Part of a small language model's weights.
Architecture: RMSNorm before each block, rotary positions, tied embeddings.
Training: a variant of SOAP for these matrices, 649M tokens, 4646 steps.
Each number is 50 + 10 x the weight over its row's rms, rounded and kept within 0 to 99. Layers, rows and columns count from 0. The size before them is the row's rms in percent of the matrix's.

# k: layer 12 attention key, 576x576, rms 0.0726, rows 134-186, columns 256-319
# q: layer 12 attention query, 576x576, rms 0.0706, rows 135-186, columns 256-319
k134 079:51 61 47 60 54 51 31 62 50 59 34 48 59 41 48 52 60 49 57 63 56 47 21 47 73 34 62 52 50 55 43 48 59 51 54 66 52 38 44 46 55 62 57 61 37 44 41 72 51 45 44 54 54 37 58 52 43 51 53 52 61 44 63 49
q135 080:56 45 67 46 55 78 67 43 48 52 63 41 51 39 56 41 59 63 57 45 50 49 52 63 42 49 57 46 51 52 49 61 41 50 68 51 38 69 48 60 43 58 58 67 49 49 61 64 46 52 46 47 40 56 71 41 66 52 51 71 52 47 51 51
k135 073:65 55 49 34 46 46 47 66 62 62 51 37 51 64 54 41 58 32 51 42 55 38 48 60 41 60 41 45 60 45 48 61 56 39 56 55 60 30 45 39 44 54 51 45 65 49 42 54 37 41 39 48 49 54 47 57 52 50 57 58 46 55 71 34
q136 083:47 66 29 52 57 37 42 52 69 51 71 52 59 38 47 42 53 42 53 56 18 50 41 51 65 41 62 49 39 62 39 65 44 61 46 69 45 61 65 56 66 61 57 70 35 52 73 55 36 62 59 50 58 46 53 50 54 43 42 52 43 38 74 51
k136 083:46 29 58 19 34 46 52 74 57 66 37 42 59 46 60 40 61 44 49 52 57 46 41 50 69 50 51 62 68 49 48 44 65 41 55 46 42 35 51 45 62 41 52 48 59 61 32 51 68 36 47 50 44 23 50 39 60 50 49 62 52 39 43 60
q137 090:51 50 58 46 26 43 47 48 59 42 61 63 68 48 59 45 60 36 49 43 62 58 41 61 38 45 65 47 25 43 36 51 37 49 67 55 41 46 54 48 52 26 57 54 55 50 41 48 52 35 53 54 35 39 51 51 40 57 49 60 49 43 48 25
k137 088:62 53 52 35 55 51 52 57 40 58 55 41 56 46 44 57 49 65 45 73 49 58 44 51 30 46 39 36 59 63 38 45 67 51 45 62 53 45 40 50 42 60 52 68 56 43 40 63 46 49 54 51 42 50 45 38 52 45 44 55 43 33 55 42
q138 089:44 40 55 45 68 44 63 20 56 55 45 42 58 47 44 51 68 59 58 47 53 62 48 51 45 47 39 52 48 36 66 48 64 52 48 48 66 53 50 51 39 66 32 46 65 58 55 58 53 36 42 52 64 47 46 51 55 50 30 69 59 62 36 44
k138 089:56 70 43 44 89 49 63 56 58 63 47 56 50 63 61 43 48 56 26 51 47 39 49 61 15 57 45 42 55 55 53 59 41 61 56 48 43 54 39 44 59 47 48 31 60 59 63 52 40 64 63 45 27 61 57 25 61 63 52 28 46 47 58 55
q139 095:62 32 48 57 44 59 32 41 62 61 71 48 47 65 69 48 52 32 63 48 63 44 53 37 51 56 29 78 57 46 64 41 45 38 47 55 53 30 46 52 49 64 54 24 43 36 60 37 41 41 38 62 41 49 46 60 49 53 39 45 64 59 53 47
k139 090:38 57 50 58 55 51 67 34 43 34 48 49 57 58 45 29 56 47 52 63 51 48 39 66 28 49 47 37 45 44 67 52 46 56 35 48 50 57 56 53 46 32 48 48 52 38 28 42 54 54 62 51 57 63 53 55 45 52 42 57 68 74 45 54
q140 100:49 51 35 53 60 55 41 63 49 50 39 39 50 45 52 47 55 28 42 58 15 39 63 39 69 45 54 51 37 42 50 50 40 59 40 52 45 43 77 59 54 43 53 45 43 53 66 39 42 54 37 57 42 58 40 66 47 40 32 44 38 33 51 54
k140 088:63 47 55 49 69 64 64 30 43 55 66 48 48 39 40 75 44 58 55 37 63 44 56 44 59 49 52 55 56 67 55 50 63 52 47 40 45 47 58 44 48 48 66 35 73 55 50 57 58 57 46 47 36 52 38 48 52 47 47 65 42 41 47 52
q141 100:53 68 36 35 48 61 59 49 58 57 49 41 55 40 58 59 62 30 37 69 48 43 44 44 56 53 54 50 45 63 43 48 44 32 62 69 57 58 49 38 54 45 55 56 46 47 66 54 42 51 51 26 70 48 56 55 57 42 45 55 53 28 52 33
k141 100:62 39 26 44 44 43 25 74 51 45 49 71 41 58 49 57 38 48 58 71 58 49 47 54 56 44 36 55 50 54 34 55 55 45 51 45 70 47 60 67 57 49 45 38 56 40 48 39 51 62 33 70 52 60 40 35 38 43 37 53 41 41 48 57
q142 099:72 39 41 48 44 67 61 65 59 56 62 39 59 60 64 58 45 50 38 50 57 39 56 42 50 55 28 47 55 50 43 57 36 52 43 49 47 34 29 49 65 28 41 60 69 53 58 33 42 39 48 61 69 59 54 43 41 56 49 40 45 52 37 74
k142 106:54 63 43 65 45 66 54 39 54 47 63 25 60 58 43 44 63 60 55 37 44 37 24 50 40 37 54 39 53 42 48 44 48 36 56 68 34 51 45 55 37 39 38 50 53 46 54 43 54 52 45 56 50 47 58 51 40 54 63 52 65 44 42 54
q143 107:68 41 58 52 50 43 58 34 47 44 48 61 69 62 47 80 68 51 29 60 54 44 44 57 59 41 65 61 55 48 60 43 53 53 76 51 28 30 61 57 63 39 67 39 60 48 53 53 51 63 56 49 52 46 45 49 35 46 53 61 51 51 55 45
k143 105:60 53 67 42 65 68 54 55 33 57 68 49 45 65 65 63 49 52 43 57 46 59 52 57 47 40 64 57 49 50 49 46 45 64 40 35 40 37 58 86 49 51 39 57 67 64 58 49 53 24 58 64 59 53 52 42 42 47 44 54 55 51 38 53
q144 112:71 59 63 51 67 42 44 32 49 37 68 51 67 58 67 62 51 43 48 59 55 56 35 66 60 40 33 63 56 50 47 62 59 56 53 66 36 34 34 70 45 61 61 40 46 45 62 49 36 62 62 58 53 56 45 49 69 63 42 43 53 36 52 33
k144 111:45 55 64 38 51 41 72 65 50 65 68 63 64 51 48 62 58 40 35 54 47 55 45 61 62 45 52 41 65 38 47 40 51 52 46 50 63 62 40 53 59 55 52 52 40 52 60 43 60 59 33 35 49 50 45 43 62 43 51 40 46 57 55 43
q145 110:48 53 40 47 46 60 37 58 56 53 42 39 62 53 45 51 42 59 59 55 52 51 41 48 45 53 68 43 67 43 55 39 52 48 48 57 54 64 49 38 59 45 57 38 59 40 36 47 59 49 46 51 50 57 45 54 41 43 45 47 50 37 56 51
k145 112:47 54 53 45 44 50 60 49 43 62 67 59 48 42 39 65 44 60 48 51 51 44 47 44 74 61 65 51 54 58 46 40 65 62 48 62 44 53 67 48 53 26 68 43 44 41 41 50 28 39 32 56 56 50 45 52 53 50 45 41 59 43 61 45
q146 106:48 56 43 57 60 53 69 57 55 68 43 39 47 64 43 32 55 55 45 51 51 62 55 37 63 70 40 41 51 58 53 53 56 42 55 55 50 40 43 73 66 47 48 34 41 52 48 71 56 53 50 59 45 49 52 55 52 54 73 59 42 59 44 32
k146 110:40 30 70 64 47 24 50 50 49 37 56 50 52 57 49 48 35 38 58 65 53 55 47 31 44 76 20 50 55 47 36 58 40 31 65 34 41 46 39 47 44 59 52 80 36 58 38 40 42 52 57 55 38 54 59 55 43 57 67 41 39 44 51 26
q147 111:49 71 52 42 58 52 37 49 41 38 53 55 36 62 52 62 72 48 45 54 36 44 42 50 45 56 45 55 54 45 61 45 54 62 57 41 43 43 50 44 44 48 53 59 63 36 50 55 48 30 70 70 50 41 46 46 53 32 42 60 61 35 59 50
k147 114:47 60 59 50 59 63 51 42 40 65 50 37 53 51 34 44 51 50 60 48 41 61 55 40 56 57 29 45 48 66 43 56 53 64 48 44 45 44 45 53 55 47 61 45 62 60 47 52 47 41 57 59 55 34 22 72 47 59 31 56 24 42 43 65
q148 108:40 42 49 45 67 50 30 72 32 44 42 45 50 45 56 54 35 53 31 59 14 51 49 60 42 54 43 54 42 47 57 42 50 53 32 55 45 57 48 56 60 59 59 55 59 36 59 74 47 59 41 48 17 50 50 44 64 56 46 45 43 37 35 41
k148 113:62 67 36 40 58 29 66 50 37 53 47 57 45 69 47 62 53 54 26 58 74 48 66 62 56 57 54 64 45 69 55 54 37 63 52 42 58 48 41 56 44 55 68 45 62 52 57 42 58 46 51 44 53 59 32 54 50 55 40 46 33 59 41 38
q149 107:50 54 63 66 56 48 41 41 52 58 52 45 48 45 55 63 62 46 45 47 29 33 41 36 45 51 41 46 45 39 66 58 36 50 44 42 63 53 66 50 50 43 60 53 59 70 45 46 46 63 54 57 51 54 42 39 55 48 48 43 48 55 47 50
k149 111:49 39 69 44 60 53 32 47 43 62 72 53 46 30 77 59 44 53 69 52 57 53 49 60 36 44 59 68 50 30 55 43 61 64 45 69 43 50 56 65 48 46 36 55 57 53 48 39 33 50 42 44 63 53 68 39 30 39 47 37 51 59 55 37
q150 114:50 32 61 49 56 29 43 58 33 58 61 46 56 54 77 48 49 58 29 54 42 46 50 53 63 42 54 45 73 66 63 37 75 61 52 60 56 47 38 47 56 56 50 60 64 53 61 46 35 58 54 46 60 44 54 46 39 52 50 33 49 52 42 50
k150 112:39 68 37 64 65 52 46 64 48 45 64 48 47 56 46 45 40 74 42 35 47 54 67 28 56 43 56 51 44 32 58 48 51 33 36 48 49 47 58 43 52 70 54 71 52 64 38 51 47 70 33 38 51 52 50 50 54 44 43 44 53 41 48 57
q151 112:63 54 41 41 53 54 38 47 44 63 52 59 48 59 52 55 46 62 34 57 52 58 43 65 65 44 66 54 56 47 58 53 59 41 53 41 42 47 57 61 54 43 66 47 49 41 49 55 42 54 51 60 44 46 53 51 66 51 46 52 57 49 56 45
k151 109:52 42 42 54 32 81 43 67 42 50 61 39 45 38 38 58 53 45 60 67 40 59 43 58 33 53 50 46 27 49 56 50 34 57 46 45 60 56 44 53 49 52 34 44 37 58 52 58 48 33 52 47 50 38 49 66 54 29 65 31 44 55 30 55
q152 066:39 39 43 39 46 46 58 74 47 47 54 37 45 54 47 52 45 38 35 32 50 40 61 46 45 31 41 70 50 41 63 62 50 36 39 55 62 49 38 44 48 47 44 59 41 52 61 64 42 56 66 55 46 33 42 56 59 53 52 32 59 46 53 33
k152 062:38 51 60 56 42 58 43 44 48 53 43 49 55 40 50 48 40 42 48 52 45 43 43 52 60 53 50 46 40 47 63 33 44 56 68 47 42 45 65 41 50 37 44 48 59 57 56 33 45 45 64 59 62 46 65 47 44 49 43 62 36 57 49 56
q153 072:45 44 33 51 53 42 42 34 47 65 42 65 40 40 40 42 49 54 53 60 45 52 48 50 44 50 43 61 46 37 34 66 40 44 42 58 59 27 34 45 46 46 39 37 54 71 54 29 41 61 57 58 58 51 36 49 36 49 47 56 60 55 47 62
k153 065:64 42 39 58 42 59 59 58 61 37 59 59 54 43 42 42 60 46 52 63 58 52 49 58 46 39 43 47 59 62 49 53 48 70 39 31 22 48 48 49 50 58 52 35 52 53 54 46 48 53 48 69 58 36 46 59 55 53 36 47 38 50 53 44
q154 077:47 69 53 63 47 54 56 42 52 68 56 42 49 61 55 35 57 56 44 45 55 40 51 58 56 57 72 43 53 61 45 62 68 62 52 44 68 57 52 49 53 37 45 64 50 48 49 36 46 43 64 43 42 40 48 32 69 55 42 48 39 48 68 54
k154 070:46 51 45 56 58 42 75 65 44 60 47 53 54 56 50 61 47 44 53 43 67 49 42 58 57 50 47 69 48 53 51 40 46 40 59 41 59 48 59 44 46 48 44 47 46 40 68 55 54 58 57 47 56 51 59 43 19 42 50 47 59 52 62 43
q155 075:65 49 54 39 36 68 56 64 51 79 49 40 50 36 37 43 52 37 52 26 44 54 46 47 39 62 61 47 49 48 28 70 55 55 57 42 54 36 35 44 40 36 40 77 53 57 37 52 57 55 38 51 27 56 46 55 39 48 40 65 38 65 41 64
k155 068:57 50 48 51 70 48 50 60 51 39 42 56 43 49 65 47 49 58 60 48 61 65 55 77 48 39 53 39 58 38 50 32 54 41 49 48 43 36 65 40 54 47 28 37 52 63 58 42 54 54 36 60 64 33 47 58 73 52 48 38 52 42 59 39
q156 072:53 33 41 42 56 69 56 51 42 48 52 57 45 65 49 54 40 46 43 61 47 53 62 55 40 55 60 54 54 47 70 28 38 39 66 47 50 37 49 34 49 43 50 29 39 44 57 47 56 49 54 51 58 69 50 55 58 53 39 28 55 52 53 49
k156 071:36 47 47 48 53 46 53 42 52 41 55 49 40 59 45 59 44 50 50 41 44 46 55 50 57 33 50 52 32 44 52 50 27 53 51 48 51 79 65 61 45 58 46 46 48 57 59 59 74 62 46 47 41 45 51 54 37 49 51 49 38 72 56 57
q157 079:57 43 43 29 47 39 51 62 41 52 51 42 44 42 37 55 44 48 35 55 19 56 55 57 52 54 65 31 46 46 40 63 35 56 53 48 49 51 37 55 54 33 56 60 29 52 51 50 46 56 54 55 52 44 58 47 55 38 49 59 51 58 53 67
k157 069:60 48 56 31 48 54 30 57 69 60 49 59 58 69 59 55 37 62 50 50 44 44 29 40 52 37 55 59 55 54 65 51 69 49 66 43 73 35 54 43 37 37 28 42 59 47 60 60 18 42 37 45 49 45 56 49 59 56 50 69 36 44 58 59
q158 077:60 39 43 42 56 55 44 60 64 46 46 55 49 59 56 47 56 68 35 60 57 44 47 57 69 63 40 61 33 23 41 49 55 56 44 49 49 46 41 46 50 50 46 44 58 56 39 65 56 43 52 64 56 54 49 65 42 51 51 52 55 54 45 63
k158 073:48 57 58 58 59 50 57 33 71 41 47 45 44 47 65 52 39 39 54 57 56 59 55 61 24 29 60 57 44 47 52 37 57 39 63 48 51 56 43 45 64 38 47 41 39 51 50 57 48 53 74 54 42 57 39 56 52 52 31 23 44 50 46 37
q159 086:37 47 54 59 60 44 55 61 43 69 25 48 45 42 58 66 60 49 44 55 34 63 54 64 50 55 52 48 53 49 51 39 45 56 43 46 71 54 55 33 51 51 34 58 52 58 41 56 69 48 45 55 39 46 55 44 51 62 47 29 29 47 48 60
k159 082:42 62 44 62 58 41 58 44 50 38 53 53 43 61 55 63 46 54 51 49 65 50 65 55 40 49 54 51 63 47 54 60 38 55 47 53 40 65 46 56 57 41 49 54 46 51 60 37 59 50 76 36 50 53 44 42 68 37 51 31 60 40 42 31
q160 088:55 45 53 51 49 60 42 55 39 48 33 47 49 49 50 61 57 52 26 50 40 48 45 56 77 41 58 56 52 51 39 47 40 41 34 40 37 53 50 61 41 46 47 48 44 33 56 49 58 63 49 47 60 47 49 55 39 50 50 66 46 64 60 45
k160 079:46 53 52 59 59 59 46 37 54 57 67 76 53 40 48 77 42 56 35 44 54 48 53 59 42 41 55 48 32 32 82 31 58 48 72 49 60 45 38 44 50 41 53 65 60 46 49 66 45 45 39 57 60 50 67 43 57 55 36 47 56 68 44 45
q161 091:43 45 35 54 53 53 48 45 42 54 46 59 42 53 50 41 54 55 65 26 57 49 47 30 35 61 35 62 69 49 49 52 54 66 66 73 58 48 32 46 30 52 45 56 61 44 42 42 48 47 28 63 31 39 57 45 55 43 45 55 56 56 40 51
k161 085:36 47 59 55 56 54 55 34 39 57 70 46 60 50 63 52 53 61 55 47 51 49 66 65 44 50 51 28 55 54 43 47 37 48 53 57 48 67 59 47 67 51 49 47 39 50 63 54 54 63 72 46 33 41 55 61 43 53 56 38 53 50 61 52
q162 080:43 43 30 67 40 49 45 56 48 49 55 71 49 62 49 36 58 44 72 48 55 79 60 50 47 52 55 45 62 62 60 54 63 44 53 45 60 39 41 46 64 45 50 73 56 49 69 65 53 40 44 58 47 70 55 54 56 75 39 31 54 64 48 61
k162 083:59 57 50 66 34 45 50 47 37 45 62 51 49 52 48 34 48 68 48 64 62 54 50 51 52 46 37 38 26 46 52 67 33 40 43 58 51 63 66 49 49 42 51 60 34 66 49 58 52 48 41 40 38 52 44 57 56 58 51 48 38 35 42 47
q163 093:49 41 37 49 51 53 49 48 33 62 58 58 35 42 51 58 52 71 64 53 70 49 47 53 36 51 31 46 44 45 77 56 49 63 57 41 51 51 56 49 48 68 52 56 43 60 48 50 55 47 46 45 46 59 39 43 69 55 53 37 48 49 55 65
k163 087:50 41 48 62 61 37 38 44 53 56 59 47 41 68 50 55 43 41 50 59 26 52 39 46 31 57 55 44 57 57 40 51 61 39 42 43 51 48 46 56 52 49 42 42 57 56 40 66 48 65 52 42 43 58 48 42 45 56 34 44 46 44 49 56
q164 099:33 56 35 58 55 52 58 49 55 61 49 65 49 51 30 51 59 62 73 53 53 49 49 58 50 58 46 54 40 47 40 55 41 47 56 70 60 56 58 54 42 57 28 57 57 60 50 48 44 58 41 52 61 49 61 44 52 34 45 55 69 54 55 38
k164 100:42 60 49 45 49 54 55 60 52 44 58 41 41 48 49 17 63 34 30 54 38 37 47 58 28 58 45 53 49 50 42 69 56 41 54 35 52 55 32 59 44 57 43 61 59 43 62 47 36 56 50 63 46 65 56 39 66 78 52 41 59 45 44 57
q165 097:61 46 49 35 51 50 43 40 49 74 43 53 46 43 61 64 57 45 50 51 37 54 43 46 50 41 52 60 56 50 37 55 54 53 53 40 55 41 28 50 45 67 72 58 65 71 67 56 44 62 81 54 46 40 45 54 48 69 57 58 51 59 55 57
k165 094:40 60 58 47 43 54 53 41 44 51 46 49 38 63 66 37 55 55 50 44 50 52 43 46 47 53 51 55 55 63 56 34 39 42 38 53 51 60 48 43 56 48 54 64 44 64 37 54 39 31 52 46 47 51 46 39 38 53 67 57 33 40 38 28
q166 108:64 50 55 41 40 49 48 56 50 47 47 53 49 48 62 53 27 47 55 56 48 61 56 55 37 64 67 57 46 50 57 61 45 36 50 63 42 43 64 57 64 64 60 60 25 43 58 55 57 46 42 66 52 37 70 46 46 45 57 42 42 55 64 49
k166 104:54 59 45 41 54 52 32 48 47 55 52 33 46 50 42 39 49 21 41 30 51 31 42 55 54 67 41 43 55 67 52 51 49 41 41 49 51 64 42 48 50 56 34 50 68 66 74 52 63 43 54 53 65 57 43 44 49 65 47 42 50 51 42 46
q167 110:47 38 44 39 51 39 47 47 67 54 50 56 59 60 62 57 33 63 63 43 65 46 54 57 40 54 53 53 60 45 60 62 58 60 61 69 57 48 58 33 40 61 53 47 42 50 67 65 57 37 36 64 38 37 47 49 33 59 46 47 69 45 45 47
k167 108:64 50 36 46 53 46 51 58 52 54 54 60 57 55 51 41 43 58 41 29 38 28 41 21 44 34 59 55 62 35 61 43 55 49 63 39 54 67 55 50 45 46 52 37 45 51 46 62 45 38 44 49 44 40 54 51 40 71 44 58 56 58 54 42
q168 111:68 49 61 36 48 63 46 46 49 46 49 67 54 63 46 46 67 53 48 40 46 41 42 37 46 40 37 59 56 46 46 36 50 52 62 59 42 51 50 42 56 53 49 43 42 56 63 47 56 60 42 43 50 65 50 52 39 65 67 60 39 49 50 48
k168 110:56 29 62 67 60 49 36 70 47 47 44 49 50 51 56 51 72 54 42 45 46 40 35 46 45 52 48 48 47 42 52 36 45 44 43 63 42 59 37 36 47 34 54 55 48 57 55 31 62 53 59 52 53 54 54 44 57 62 55 44 46 61 36 50
q169 111:52 49 55 52 48 45 80 52 41 53 60 47 71 43 63 54 66 53 41 40 48 31 50 46 46 44 53 48 40 37 30 45 45 60 52 70 49 46 43 54 55 37 57 49 53 44 49 57 48 46 55 49 48 46 51 55 45 50 56 43 53 43 76 63
k169 111:54 53 44 63 73 55 59 43 57 60 56 73 57 52 49 39 38 41 28 53 57 51 50 55 53 45 40 51 57 37 42 31 37 47 52 49 54 54 47 45 32 45 54 41 33 31 34 68 49 62 60 71 56 62 42 39 65 45 48 44 55 52 50 60
q170 118:37 50 41 69 66 46 47 58 59 39 40 51 67 50 55 44 60 55 45 50 50 54 44 47 60 30 33 52 52 50 56 61 54 47 25 47 58 37 37 52 66 55 48 78 61 45 71 62 66 43 48 47 65 43 53 60 52 58 42 60 65 48 44 27
k170 112:44 53 41 47 51 49 48 50 43 49 55 55 60 44 56 71 70 43 45 48 39 56 33 51 75 49 45 62 56 54 29 49 52 42 57 46 51 42 50 48 51 62 63 78 72 43 70 48 45 57 42 59 60 56 32 55 35 51 55 34 60 46 48 56
q171 106:43 50 70 50 46 53 56 46 68 54 42 35 55 58 60 57 55 51 46 40 56 61 42 36 50 42 55 56 59 43 62 49 44 47 45 75 63 61 53 44 45 26 45 26 57 52 65 58 65 40 54 54 60 52 46 33 49 41 34 45 37 43 64 27
k171 114:50 58 71 57 48 51 70 32 65 44 49 51 68 58 53 46 43 62 44 40 69 53 73 72 51 31 47 47 51 51 42 68 55 49 59 55 50 36 51 56 43 55 53 33 67 58 55 48 56 42 48 74 36 64 58 41 52 63 50 49 69 62 48 45
q172 109:72 38 54 44 63 70 48 53 60 62 44 51 60 53 49 59 50 54 58 49 59 47 33 54 53 44 47 52 40 39 34 55 74 36 66 38 40 56 21 32 46 63 45 59 43 58 59 41 53 41 42 54 57 54 56 64 37 71 56 40 47 55 60 47
k172 107:49 49 68 63 46 49 61 59 41 53 48 35 60 44 53 46 57 59 41 53 37 59 49 47 55 41 29 60 58 46 44 46 53 40 63 31 50 54 37 39 38 42 46 62 57 47 35 55 65 49 56 39 42 62 69 49 59 71 54 41 71 60 49 36
q173 106:39 37 43 31 46 69 53 54 36 55 65 49 59 55 55 41 43 50 75 53 63 59 71 47 29 47 59 53 53 51 34 57 60 38 53 54 46 39 62 51 41 74 71 64 57 48 45 55 41 47 42 56 69 47 69 60 38 50 55 42 52 39 67 43
k173 106:53 52 68 57 45 37 30 54 44 47 43 62 56 64 54 47 32 50 69 75 56 46 61 37 62 47 47 47 53 50 41 64 44 65 47 62 54 48 68 44 56 51 74 54 47 57 56 34 47 56 34 48 44 51 50 75 37 59 68 54 60 58 58 47
q174 110:62 66 50 62 29 48 51 38 38 64 62 45 52 57 49 43 41 37 62 58 40 40 60 55 52 49 48 44 67 61 56 54 66 43 86 63 58 46 48 59 59 40 34 46 44 36 52 52 46 41 39 42 49 51 45 45 49 44 41 39 55 49 22 73
k174 113:44 53 41 62 64 51 34 27 50 43 43 40 58 45 52 59 43 59 62 47 53 39 58 60 60 71 45 51 45 40 62 56 69 52 41 42 72 55 47 52 52 48 56 50 50 29 41 47 48 42 69 61 61 55 45 40 45 27 49 66 42 47 49 58
q175 114:62 31 64 46 54 41 48 33 46 42 33 56 38 33 39 59 44 38 47 46 49 42 64 41 42 49 64 50 62 59 62 55 64 41 52 46 57 52 56 52 65 59 30 43 35 46 76 49 48 56 55 65 36 36 28 58 39 56 39 60 37 56 65 51
k175 111:53 47 61 59 32 43 68 48 55 53 39 53 54 29 40 35 49 46 38 36 68 47 66 47 41 57 65 56 59 46 56 56 53 44 42 45 56 45 51 47 47 53 48 39 41 48 49 49 56 65 55 58 58 54 45 39 56 59 43 58 55 56 47 41
q176 109:35 63 58 47 57 48 53 35 49 59 42 61 46 47 45 51 53 47 45 53 42 53 56 55 43 60 53 53 54 41 52 41 54 52 41 35 54 57 52 62 41 41 33 48 52 55 41 49 66 77 43 49 48 62 36 55 50 47 59 53 50 26 48 51
k176 105:47 73 37 52 52 51 35 58 48 53 56 54 59 36 59 52 35 39 40 47 58 60 34 38 56 65 51 59 53 36 48 41 47 56 53 60 38 36 49 47 58 63 43 47 67 35 26 36 47 39 46 46 54 55 43 41 48 51 72 49 42 63 56 51
q177 113:62 45 52 74 57 45 44 41 47 60 43 49 52 46 43 34 58 29 39 57 38 54 42 68 34 61 48 44 52 52 55 50 56 66 48 39 40 63 40 21 42 44 34 39 50 34 24 49 51 54 50 47 76 44 63 43 61 50 52 53 60 49 52 52
k177 115:54 46 51 33 50 33 54 58 44 59 44 46 61 35 35 40 43 44 48 52 61 48 52 48 53 45 40 41 51 59 37 65 58 59 56 42 24 46 36 52 51 55 37 50 50 49 49 34 36 49 43 72 65 56 63 49 49 42 44 51 55 37 56 42
q178 106:34 48 62 48 50 56 52 28 52 50 51 40 64 61 54 57 40 65 55 40 37 63 59 38 67 43 42 45 41 36 52 36 39 63 50 42 58 58 55 55 59 71 43 57 44 66 34 54 42 71 56 52 64 45 54 45 45 45 41 52 44 51 44 56
k178 112:39 49 59 49 47 58 34 40 55 58 58 59 65 55 51 53 51 42 72 64 62 55 41 48 64 51 48 29 59 33 43 51 58 47 50 51 49 37 56 46 59 49 46 52 72 74 38 63 47 60 42 60 59 67 47 41 50 50 29 64 38 53 58 53
q179 111:23 45 58 72 48 49 53 49 39 41 49 36 47 58 40 36 52 42 52 48 64 53 40 45 57 59 26 30 54 57 34 54 54 63 64 54 43 50 48 58 43 55 43 27 63 38 37 55 46 49 38 47 59 31 57 45 64 64 35 39 43 50 43 50
k179 111:44 42 62 53 49 49 58 53 59 48 60 34 74 46 52 48 46 54 37 38 56 40 52 53 62 60 50 44 52 40 51 47 64 45 63 49 46 59 50 52 63 79 61 59 45 47 53 55 43 42 51 39 50 48 56 21 45 62 45 51 39 64 48 51
q180 110:41 64 57 43 50 36 64 46 62 54 49 56 61 48 44 42 38 51 59 56 52 53 49 54 52 50 62 66 69 60 60 62 48 45 50 33 72 58 53 68 57 37 42 73 43 44 44 56 62 65 62 53 50 59 54 50 48 46 50 66 60 54 48 51
k180 104:54 44 45 42 52 66 55 51 48 55 53 44 45 58 59 55 59 71 58 56 48 42 48 54 43 31 68 58 45 50 39 39 62 62 58 42 64 38 71 58 61 51 41 57 58 49 50 51 54 47 67 45 59 52 74 25 56 42 51 47 46 61 48 32
q181 107:51 46 62 56 51 44 42 33 83 52 48 65 56 42 52 56 43 55 40 54 62 49 60 49 56 31 52 69 73 62 45 36 43 52 48 45 58 44 54 46 57 54 36 39 56 51 49 60 54 67 51 46 56 58 48 54 50 50 44 70 60 55 37 38
k181 113:38 50 51 49 51 62 57 55 62 57 48 53 40 44 42 63 49 45 64 30 53 58 52 50 49 41 54 47 50 53 41 65 55 41 45 72 60 34 42 55 44 38 54 46 59 53 52 45 73 55 33 54 53 47 52 57 40 43 41 68 53 49 47 50
q182 111:46 54 36 64 50 52 50 49 48 43 54 61 44 58 54 50 32 59 34 51 51 62 49 36 66 43 37 44 58 55 58 52 45 52 56 49 55 38 51 48 51 47 54 68 57 37 39 60 54 52 48 40 45 47 50 61 42 61 34 34 54 54 60 52
k182 110:53 59 40 71 61 47 53 51 35 47 54 73 47 71 48 45 34 44 47 57 49 45 53 52 43 67 52 53 35 32 61 54 50 31 32 44 26 34 58 61 70 65 59 53 41 55 53 64 64 50 45 54 44 53 39 50 28 43 56 45 35 62 53 47
q183 109:49 42 33 44 38 43 45 54 43 39 60 51 46 26 60 53 60 34 32 35 36 54 57 44 54 75 62 60 40 60 68 49 46 65 56 51 50 34 48 50 60 42 51 57 65 45 53 42 51 64 47 61 39 62 50 49 51 68 62 31 53 63 50 62
k183 106:36 47 59 48 69 48 50 67 51 41 74 56 40 57 58 79 56 45 69 40 59 50 57 50 77 36 54 50 57 61 49 38 64 57 61 44 51 31 69 66 49 42 50 36 50 22 57 42 63 41 50 57 43 48 50 58 52 63 82 42 53 44 66 58
q184 102:51 51 55 44 36 43 40 66 35 54 55 61 67 72 66 36 52 52 49 50 45 61 63 43 60 56 38 43 32 55 55 45 58 46 38 46 38 46 48 47 58 50 55 43 28 76 40 46 39 41 52 55 61 51 35 33 45 35 44 57 55 54 46 46
k184 112:50 47 54 34 59 51 38 60 48 51 55 36 50 56 55 32 57 55 49 47 41 41 47 60 58 65 52 47 31 51 27 41 44 56 54 51 42 60 53 57 43 37 30 56 34 46 54 44 59 56 52 62 61 49 51 44 42 45 49 50 67 51 49 54
q185 115:45 48 64 30 53 45 56 47 40 53 52 54 56 41 41 76 42 62 56 54 68 60 53 63 44 59 41 50 41 58 49 47 54 71 55 56 45 42 58 40 57 59 51 49 51 47 48 68 67 43 46 57 55 42 46 53 40 49 48 43 53 44 49 54
k185 114:35 50 57 49 37 47 60 59 25 42 68 45 43 53 38 44 39 60 48 58 50 51 28 46 52 68 51 40 66 58 52 52 39 41 51 46 64 62 37 60 39 53 42 30 42 54 54 62 52 54 53 50 61 50 55 48 60 43 43 53 55 72 41 32
q186 114:35 53 45 56 41 42 51 33 46 51 51 51 60 51 55 54 52 42 65 49 56 55 49 53 49 26 43 57 48 55 57 66 47 53 47 30 48 53 50 52 28 71 62 55 44 46 46 61 56 39 46 46 59 60 45 47 57 48 51 57 59 70 29 53
k186 110:32 49 63 56 45 56 47 42 41 49 52 50 34 36 41 47 48 64 42 52 55 59 56 51 48 74 52 57 41 51 50 52 34 62 50 46 46 44 47 53 26 58 40 49 44 46 39 49 37 52 51 53 36 60 32 53 40 53 54 44 58 55 50 56